Weights of a small GPT-style language model, trained from scratch on English Wikipedia: 18 layers.
Each number is 500 + 40 x the weight over its row's rms, rounded and kept within 0 to 999. Layers, rows and columns count from 0. Numbers have three digits each. The size before them is the row's rms in percent of the matrix's.

# layer 3 MLP up, 896x256, rms 0.136, rows 582-631, columns 192-255
091:457548505507498470503530491449446569493499455569436503553450495500484480514541490475513489463509469481520560483498497508547468538477501512467484420519423536456511521458546532457502516490444506
096:504540460470503510462465469529409563516448500450499519507469514513459515503491477483580472525442526524485489499441499538461423485540527509556509540523543527529525554491505501563484492565509500
095:534569538513519446501467515452515512507542510497514525472460401504510479455518534517489587461593493435504438530459528380491488504460523530475440451496501526485450477510484534384479495510455399
093:545508471462562540420509435384484493524489491451508459468460463532525468517492511486460486477442499565449456528508488495479541539561496497480500551531466559517458491543534459500486515516454475
107:551414558541595426440439544489528465486466501518571547502484523559474511511501490453518548455443514568482525490564533510488452526564533425536531592482424465493476457522403561503540510504450494
093:484500473525596523488511490474495568555566510567434495489493500540484516495584542482599501515529506549472549538517499539570533466511485479612508558510500442519440525483532513425509458539443448
094:418470411512489489495497477462466519495426496522472497508512479490542512540553559472437422500478502464543523440560505518529535506549485494470531543480484475555454453526503550469516488490481464
107:521423467420459503516506512526473489488595541547541504497471501512467519479432511510470418522424489527414470453521527490489490515488565458507470532466485526433544541527520430527573489512527444
111:527471509486468496486471514501531489454494510513479528522485464475581513513422495444513502454533553563461499557563472512569564523484493471531560524444434508458514536487501464462507493536495448
110:540480451466520421496532541452454547517529508521488513470508563538491515468473453491513465530492456488496449510470504508547566496478539483505552536459464512366534515489472513516499486447452565
098:482511513503501519444445549541522530457370450475506495569493534640538495468476539419522539508441552490550522531489527532453478509501486477527425543464508598476451522512563419476492577491499549
098:503473501528485475433526556466551487446471501493486482445394493513520482564497594464557500570543507501421479550490489542561457507521477468528494555489442461552395449527534507501483453506482458
090:579447477444622452521442491553495512551512454530505468507420568489551563463581474468524446472481485491446492497454519428536519505508443457500549497494479450538492468527454549500450474545487508
114:522520525547532487463475485527394466520494528514489485496531494513434508542480577432520515484529516568508548585597462529505447424489512470500531589499553489500522521510561511546503528553438551
098:494570519557516500482488455478493453445475566538472481544534497535515549496493478526458560528577494524426431498461381485492563538530504477521546529484500492576475443506493523400531512588477498
096:419530519439472511475522497449531543463446510533485537501492369557481493489513498513496505472467461521491473550455500524502506498507464569452462518505474506521531400502479474489521454519487514
116:541598447515527540500535438588504441483549481537509501543477530478489462481463460515487490521491432561535474550452519511464505598494523570483384467540476520512576498514467503500496564478469476
103:466479584505596422491426494494537572459466479543471490511483534500447530512462450510472483526473494422514490513440498486486483488489519493479389494445511508524475520549502480459566495530444574
107:520518539509414455552522532446492409460449493509472500483445527535506570511445560559531548511537491510513460450494480559491460489475522453443520510534580518526452517540431472451528529567525519
106:528452496552505467481506506505486535457526514518462475451473518457377533587522503507490479513532491488502487533457475469593489489515424546472528434507494583499479536501591467486517583469478499
107:512450554507460484458502468503480501446455483514520558477561485480473561482430493473459501495513574517440490509490480513496474436563531469458583601447554604474513484549528455529421482471477515
101:478457445435545431469566565515455432553560483502484485402490591519546514538491543452427582497498418563434444485548507516524509564499491599486488522560528511481464428520454482477532518502547546
107:454477489488497546531553552458480480521487497567545511426495471541506536529494502461482501506533510497491464504545521470477549530535458537508530550562467516505431454474502558513440449524513500
105:455482450523485528468539531447525548381560459463522524484492483452544553501459527546492586468499493437505547529471549471605554581490458530441483430472499479559542546462511502518437504440481485
099:460432452501517502472437527517502534504519480531550464543493472480489507458467494537515383528477518510478481509502458482490482406495494453415537532528489471473586427460524524521499462459494491
100:465551477520558433508557559560384510457611481486470539484570556518485535477520491554515534576534416471515528511504447486490539519581499480457426514506484445480554456527483471565479416442408512
098:466520497486500461511540547508487549516520521507415557436461519437553515573542547551474488513424504549493478532513521508482519496506511437550487482460451589551489504538431587475489529495457517
105:468481523491481486517437540506515521509535494529467543583508518460477499514520461529510483534470540431476535573534402473558447502449477514459433462458511438485507530484582552510520521510502467
086:510448544528519470553563511465494477496633528524493505490571556553577521478491522521564483509496446464617481503466488486565472483501528494475507472420459464491510491489557472511482514484474513
092:488532498511520453466462526519484532580561539515507568506482466460442534455535522586537543585462498477510524543435453464551385444505520457496542609490425493487506524471462469491548403541488519
097:575508492512499467486497501519507527520517491469590488474420510488527502506470548506563521545549461507458519542512443493540519559593442533425500493490485518485499528551565447471464476531506542
095:490536451480451493505484597517445539515523545439518501424521530519524520592506524482395499533442492582420452462514508483531487578540411556537491491470512470422421463457538472514443523433494545
107:472425584540461509575482516494516488519490505435476527530533461513485467479421434498455496500502556470557406502474462519469442480409522510515521425515516505490482539423511511527489485446570483
103:557553435471594495557560578516514529516486524489533555494509498558492519459526540512440532457472486471455466551489557477503457509507534458474472582443513555443514439520522534461503571523470479
106:563476478523469492500496458448493535574517535555494424461557429533563530537416509519510577520550492578504523448477506462477509489534552521545525558489525515421573445495450453461537363485524505
102:477497411493438509561556470450484472476503546473482560489481466482474501537489490516496450529466568524509456501548496440510473493572481542445502399511565501446540524531474533482446514437544512
089:500547475429467504428474503505498516579566557522478496416513487516571499498436477554467460499585505538423467557412538497472543427427521450493483435505431480511570518500475515476487528509474527
097:513509500489418538540499513519432504496506494484486561516545525500496512483489474448450437513462503439489437482566463561472486499498475496511469528389549488493533536499544494515503543489515502
100:464508500489467517551529448530467485508496498490457540466566509489548505481378506544458528553522547444459457498516491477522471481514513428488536527459501434494492502524437463494458505471557513
102:537514532493487493439489494452486511472464534495444554501500531480497547472500461427470432525455482425460430518428451572469565488482520507525458472564557561453520487557508505505515512486525462
094:437488503471519576481437569486448557513456515539478482461480547519497570517473494536476536496519540534409493486528429476446540440450473445513556497537435503504433531603550457485477428542451483
101:523561488528453526525487552496543505493496568464469441484444563534544509605464496521428441499540518458500529512498467606475472512463428459490458515452486555469480494510480554444501457531472590
090:490545619509548476522567471457426531455508523518506482463495470428532503529516469511519541445447495466516511510473559490538521486499528531495498500467486500461528478454484448488520493561422520
103:480437425420503498500463464428511540441478462481431491476574535520433472536568463463475498499483521476507456562482508487531439505490421529572478519489508464517463510440504524524464502509445537
107:447493497443482538490544496475575502483499392451509462577459496533525558541496487445514443528560512473479486499435509524443440467572552489506541463503484434494543515457590461476545483493571509
107:558491463483528504460524522494464483483489534485543499518450540475482513507465589446490468554473506507500411464437499522535486566523557455481508478525533458521410537541501523490531533536457452
099:551576549513529472471512486469601492483509431447476514475492412518460520427523511487516512490545442522480493507512476463478493467479496558492461500495514551464486479501518477473524550523585448
113:503506441488520558535569517453513481480464446539508560499512442535471513530553517519449462469468455501421432458490439517587547561535511543483556516444540474510559454454468421430505541503494467
104:499568543530588428517459435464462493529517455452581494475510453507471596475405531589432494480477480483498520499497522471533498507586479404523481479540498557544509514445479477514503458496523545
110:499536517497495526503628514461482484494456560577479474445490515539553484493462456452526494499495488525419475479461512562507458437482500483520490488516528503475484567510487546496489542583490535
# layer 3 MLP down (transposed), 896x256, rms 0.133, rows 582-631, columns 192-255
098:441470391466533512485526549496535479480562443456514549491508509501437505451502582525520491459527513440524550516543531506483440577529458482538520526542559562567541562505486457519541489498535502
101:588540568460512503492493439518496521441495513530552540488544586541453487425487517467438522539578572510530461495469478497406481427486487484463534486474569481470544477497523449520528463458533494
098:483568487429552442499475486493489513433521441452564504518494476548459477487462498405437463477580573442479541507452530489409469496548523500451532508498459463513445525458503504476485512467454493
099:465461512467468471486480450554442532548539430505511561513454564523483471422538482503550474394500505469512479515518419463444462485543508504560406507470456510526494553508472491502562496494465506
104:596494502501478414506431517507553506558496565502554510461525485476496524527435521518477440515424479544513590498464470541514507521482446473522504516559555539471518530430536464440522473458512538
094:513501584437430458528503504494550521466510526501535529514541481536488444521504497494483496503508446514534445379557512552511447440489500552470451517511451470496478537554565524449406491456542506
096:590560501507443474549496524493536518530523505517565494531539486505437482463497555498510525497541488410529469573504487483444436526526479515530576492461511600436499530517470464532489485453440468
100:484484520488497501508543444504440525491419553526576470464541509446451492468476492517487470552487494526417506466552520531495491522463511539510450463524556559441492458484492495494588525455467441
100:452437448482498473526423468496485485491529539450472498451514558509523509418563422546477588517490526423539567520514529501550520547500521466467559591468511489517580424557490512541518463499551543
107:513529432489510487508507484576513545458560435455561576536495489495503429463514563478433550464486543469540533466556553499516511549546533434595460535512546483470451511521428523474481460473516433
104:486467415568457507487558487499559554502552481528546521562482534479483510501558504454506597519491480480516602487501496543529505575494501536553543457505584491542516530481464445564502518492494545
095:473487532445467564506516398477516522543533503502453505515599566487483517440437500593438450460500497502530516543497542497477466509409477481535498442463563516458540510533505512531534523489399505
091:541536509467498499564587505551476469506542496436588564535487496459495548485505418552534467490543546498496489507479521589462453500570514508577491510488507413511451509542470447466482549523451510
100:582633510517469523557471439544471489536424492533527489522557498447482491516509494473486451505531439447439457469487475472458526579526553556542469366480490495488530486532533490353530573489541492
100:518468522435526495463436550552451521507540571475461558506464482514478494531476452505537485503650438512409418450467419550542552482489475487528558533447543510579513448492516542472504505513523513
106:492465527469506464527447528527506550494468437511482495483491513553493516483568542515487552566571506482478537583490467507530429483480474425468571502455462495538443498512540515497457495557514468
100:536494488528476536414554513445483478487489498562470467484544495496425471491481490451521519486513516472458494523550502473440486530473519464466546477415511454542573549478403480490536501506587573
091:487491503519506497512539480516509499444444507503554569521563532502528470559535544561550445507503591457531540381469479567534477508524520519566485457518513494514541548542478534468486467564508578
102:525483571506502507513523540505514516519555487551491578517474449453513489486417540499376551482548501437503455438420528485525478525572483501521530469514518567523516504502568491482483540522421487
095:526492418491439492463474517552529458513512435472431520489507522497523544435532454577557551516554475577502447441448483605543502480510557477623459474475536499468542515485449474529451491531624550
102:466483448502505496491483456511509447399478463512487410525540553521484590526470558433548485471399487497470444533481447448470543522518524533587475508530531436601462496482526470525456518494511466
093:484550501530470524516477507465547516496474514471528478533426515474541505536482484440539459479539515470541551527442480525529474529485538422501472527537409511527607442485531545538499485480510504
102:520545541476476514494472546482469506512487487474475514498551467523504460444558534552456517494397538473575480508472492539492466520562574592554490571450521458513464532541561521515495464464530581
103:533506611462468531462542509539541516516540561446518503492496524563482475448536503523484509476497449513456484530496504577430492473516454418520467497549462545428433442462427454499548523491497470
102:438482464512466478455484439469525551504473556488520558496522453487481427479439471453535488467556436493490472481534529376442464454476555457497553474542469540512469515506508547553488511547492480
099:434433511513467568499459497584479525563521469467558541543515444494531526461479424465472436471449575565484504500422473467460472510507495487461507525382495520423575497543530497461441503547526500
104:470494430502467481413527508487553504569506495515514499497565515524491491488518447476532525563462567555429504541545525485490444501459529526470463498453545489446499547508538506480544516493456555
103:479445506437527497455457474466534365474480541480471612559489538528523467570500497588455517519434513527472465522428499492492473521490525583508486400512509522533504486461535487529461482442495453
087:551583491503519496470545436475506497513517521516453488505486572512532559517465433587569492520516531442579501488541538479506492507517495568456537551458545511487432484517498480512476495523487479
096:525575452491483535500463514464521476482560522479526532497511486497588411523552454475553557545518520462475442512523544534536540519581468495461484568468523440493450524482546494519538463438499504
103:515498563487483519476492492471534479438427560535519528494463586501509595443499521591548509577486492520460487543476511540494505471545545526546544548548483534506531519438495577562547498568527528
087:509498465484542496423505522487539470446452478473515475564486544524448585547511487454530441595448493531556505522498516534496526551563517466473498513495507451601476508526425497423439479531508457
107:487533485518438553456530530481459465532519498519523463445473482430568501511466552418505529509524552438463501505457456456522564535558474473562439529476447559493499454476495459512530427517456476
103:517501519459482441478570497498486389555511437524546487485460545496579479532478458521510524489461481526529533531550535495553550453436473467529522455526490491532520496480477495513477527468551521
103:489509417441470527471515472559492527507462531532513490419490515491537503535472506497408582598549494576512579472453480515500524488476494510513575434490399501504548449531518505484497470519530469
101:480546530502493495477442493502500556523453510453494537496529539522485494483508508530525550466547525505565606483496504499429566507460486531525510474502487534523468594536472448468504503491507423
097:527543553507454518504488555583520564431532577507518460576512497516446531501526505546496469494533509545482478530542500513510575419509505470484596568422572411532489458486419456477490505542533474
099:506538514519524494470498519486465529468532560447505522491506534474505522507509446495546427561438433547518557508439516417483435535518537517523552470473566474514511479566550363451563506470527539
102:524499500521536479479504485449528493420438514512518488456469525502550499483494453434526475499530527502489504558506549500473495448547501561545473531521435517476491530440483486586508490547471458
105:496561449448470424441483507482500496518516514489493551503460540536482538509503459556474500517563468451462461483493504500527425483519364505493510504484514471501555513467469577543476487548474500
096:520462548528492420525542471583538479532509546500515471492433502535473510463436564540467457482488518489522463593438583452508475421508588483506472494513512418493495469511513546501498492466567540
105:515471474454481514530453516444501484591507439440538524511479561541503458464560458536507532467469534541504461523496498458556509547546442549443468519522521326489473514506488478498533457533499505
095:527498493481444471479525470553561521429564502514555491529520499502523506571508497485497480519378497493422448466528522571517510474530542496523561536444493437489459470449593528516507492464426537
092:513475486459513471479519544515488555470517515541541493508476468539485528546396470469489489522515442597410533554447516516480557516509590461433522525519561471434506552569490465484561471453462515
112:505464496514502478532515495434468525442519527516568515506536481574517524515511464465460457491502506539467458488510507459430508491495477539444452498458508468532449504431479524507484503498483507
106:512513450437543503554476502520499450540529484498401486467497543479532519489482477573497546496483530534565538505469413442527487449497427492527519482494488485492569481550558571526495500502497519
101:456509527438547525513493495492516496513518526574550496500534558505487456497447553499485457491493493605538529602549539522443468499527498455462560560512456523480511460485481500495453478464480527
102:493437502503438501442551460506568447535491481503480522557525480505483435509495496559591524463547488485464419427499511453511439560496541481470469493528477452469531540481417501402512550472526445
105:479490548556547506499495544512449485504577466539447543546434531446398492461524524480539556411476551575548493548543547542474450477466537538484535534471473388538442486518532422491505426437497500
113:536487499520452510455506542432506530515527533584429508470553487470497510520452503516471482533455496457537531522362494543505523525527486399463542516512449514465524453465440509397512456460486475